{
  "intermediate_size": 704,
  "vocab_size": 1024,
  "hidden_act": "swiglu",
  "norm": "rmsnorm",
  "rope_theta": 50800.0,
  "bias": "none",
  "learning_rate": 0.0118,
  "lr_mult_o": 2.0,
  "doc_mask": true
}
Each number is 128 + 24 x the weight over its row's rms, rounded and kept within 0 to 255. Layers, rows and columns count from 0. Numbers have three digits each. The size before them is the row's rms in percent of the matrix's.

# layer 9 MLP down (transposed), 704x256, rms 0.0956, rows 118-125, columns 0-127
102:153138126122118131117108133088163135144138143118160134160124154116122170079137147106122108094120150151112142119150115139142078110147137104113148070129134139114132120145138137137093140115158110082112100130101112114200146110136149163119137150140115122092117133114176136121140122120133119107145138144167162110069132094146107154092133119122094076140093129165140157092082098126140139146104
099:149133124141128119090136118120107127158104104143112141140122130122113128116145110126146107132129118119076102134116134150137120107129134130145127152112144122088118123149126110142170146154095109117144109153142153134112135132120137104098154138120168102127092136148154144120139068129087127135152158126165149092135098166152161150168151165161074149088154160166133160148110149148107110118127
101:150123162112124173114089140149093138095133089144138122117141151151104121127142103080130129132052139158107119133150102107120107130168150141088119127149137125156149086142101155137134111119133133141148133104080158132194119133105112132166115174186146159081123134112088144120137096107139105172126103140083134154123111096132159100138123143134117117112117117157119104110100152108132127114139
100:143150122096103115118155115153148112117142124120146142108154133128132149110142153127117098132092122163148125154113122124144133135142164131145137147102138119168101165149150109142139124146134107127163104164096103123080140129087112085142131125144104172137097103103161142189123155167160157163141140134140138131130118113093131128118124159088145140128140148152147145118126065122132058129117
105:145129127159111145108090138147130155152120120118114138137125122111107092126160101131155109150133158138142147110160092177104117148155090131130122100112123140122178179154143106124141107115101149125156099126144155106150104095114131109097170126142099147091117116150145164126111144143124144153154085121133139105147073111124161153158089134150145169162108094107147117130137142127130123136154
104:129083115080138093115139113139116146136135120136163125108127115125109130145128126136113144111107128137168092131097105173134129150103168148129098157082157132101122125141086118108088146156145117158195085099151131126157072166089122097115123117128114153159126125112102114105122116136137094136107131148121125095132116150113105115137083115124109115114129120127149157124125117144104201143181
089:146140102168132108139110123164173131114113140164080108119115152120122165171076118120116132134109144159147111125129095174146122131134143135137124116147131144131129188127128082095161122143123133152127133128138104112047165129138123087135140149162138150090081152156123111089132155102099077115166104123099150134106105107073177081102122123148128169138125117135134118134146115153100163167134
108:132169131137074161142159125155101166086190109113117116133136160082114115152099145155081134082116157133130151099115147079144096154158134107091118156107127125148135129104114114132059113101112143078126121107161173114126126131119118162117116096121169142117114113139120127085091174139138115125106136152128142147148161134126135134173108116121169096104119107094132157140079144121086143163139
# layer 9 MLP gate, 704x256, rms 0.159, rows 119-125, columns 0-127
099:121136149151154119125168119125135103121166143099154113126146126136150155108114148212132139127139116151110155081119147130120130150173138142133124109096134158179127132153102145144124113140100135144123131122150111115079142144112120105142149096122165156125127124125115100159125144118134137134137089104115096150152108123127142102109158095118153115139099154113177106149108159152175118120066
103:123142124111098130127151126112110166156169101134153109158112140144109123151136128155121124127118084077118111078105146145118110144131110126104135145116080127131123160144132163106141107135114092137158072131144119078103129114096163169182146086099141156084136150118122099116142161094084156107110141173074138137164106169125115146104081126148105107075170087156146161113164178112108122089108
100:119122124106114093182107119084129112154139143111117133140099124129105146142163132085122149133115143107152143108139100100089186146161139129137133104117127151106070104150157116155143157116113118104092118102158159112165121130110180126111135109089117137140144110123107096113091106112077141189136079132086115099142116129110103136164136112149117131107159120132102137120122101125159153121138
101:092167136116127182134160120117113143135137084133099115156118150135131164130103113113114142123143132110147146148089155121158115160105092145114123157134107135134113121111121122153131123141151135131111165145122130100142105154125153107106100154138140120121136118110112135147119177148128101101085139149145112115122141103128142078137131094174113159144202149108107107089091187146125117069117
101:101144117102127102123110113119116112145106148098127161082098085133082122118178124151152111121100115112112099111146110126097153145084096158149121132119140130149103148138084097132164124138120121080123129148177134093120151104142110153118109170137132083157113136141129123109093153116097138156131158079120162128161116110113126112135131096151105131090129134070119093155140133144098106127085
095:147126081143106132103133091137149111122110123150128150108150153107156126110095138175123086156113120086153123115151165143129141140130152135125121176144132145131115162146138103122146081155153167064066127133145107106110121107083124078117133123139190131111138139122150135115179168117118117119161147122107106155159169149152088119124150101166134115094146121093143151157123133150142125139139
104:145093143085120125094169112122139093111124124154131145137125169142102082154093121147148123174101156135153171132149086098111101140127124100085105111127105134157102086174121120113132139116110109105180126117162121166109152136107118123114144174094135114156096103108083108121137161132137122177164152166126128091090162123126147144153130131132138113120126148127166102159123138164111149160131
# layer 9 MLP up, 704x256, rms 0.167, rows 119-125, columns 0-127
097:123087127143184107136128128132102133132153162160132122121128067104128140124135100086146114124104095118125119185138140118148130123056103105154103138119105102154118090103109143119113121061157118096140111091155125091139154113099133121169107150119119145121109156110170123104101128112087080136153097112138121132129087123126124139167114101125143127137095109121118090097126134108147149133150
101:151145110119140130119116158134137046121135165130132105134130163090120158138153130096148100128147110130114131128123169183143063154150117123102151154122153133086147152142137127134152132120138140098136085094128151148150126137117146084089137110099125150104160131109085128120149144086144136145095119095126159102122120116158122103136141119126158098140144136191091113116115180146085086087140
100:145127096121159118089147123131150123129105120131092146089134094107133133137139106144151147110102129110145111160110169108120106085148126107129095094174134147145163143127143151100151139175110119139160124089150111073096106115157090127132102154128128138130136136128089149157120123134118099164167171144124117138123126109120120103155130096131104129138126149117135125098140160114097125150131
102:132118153151161152174124110126137108119137113160144099126125100083144116185162134123119132157142159106135157132118147122164111132145150136092121137110117105110127137140165128120126091119125153169081143152105067115132130135125148132148104168091173161120154117106075146111107093125118152128157130134147091120133115052135175115148163108165084149101103128145141145139151121096095128100127
104:115126119093146090162174098160046081122120134136132136082132116076103117127134124142170129134091156111153096150112107113140142102113135138120119144187173123122110109126103123168121110194134139146126126115166179146104124126122143136110116108111108110176125118107113127148113102167175100108137112137099120141131168142165126116112129150149122097083127136116163096133107130163110124153141
090:139157104166157154100183122144129102114141155157117140100143173130115149154104120163076123150138085080141135106160114113101128136156151115112148154100172164131065116159116128145134153136142115130145129093150149145114125098128083151125105147138139145100111116080092107127100139116141109125174086100114134151137163148173107086175102119131139085113116147119156130085111163146156107137142
113:125135121108118161159115164125100187127177136160134143082098167096132117147118125132132138159161147133072159106121099093111105115091111148133128135130112162167122131129123115086164141116106135089167120129085138155125153142148138123166169102097165103129154094120099109111127130089111150118135114114105126123126127138164105133127093075084138144111135099133105116134093131123122110136153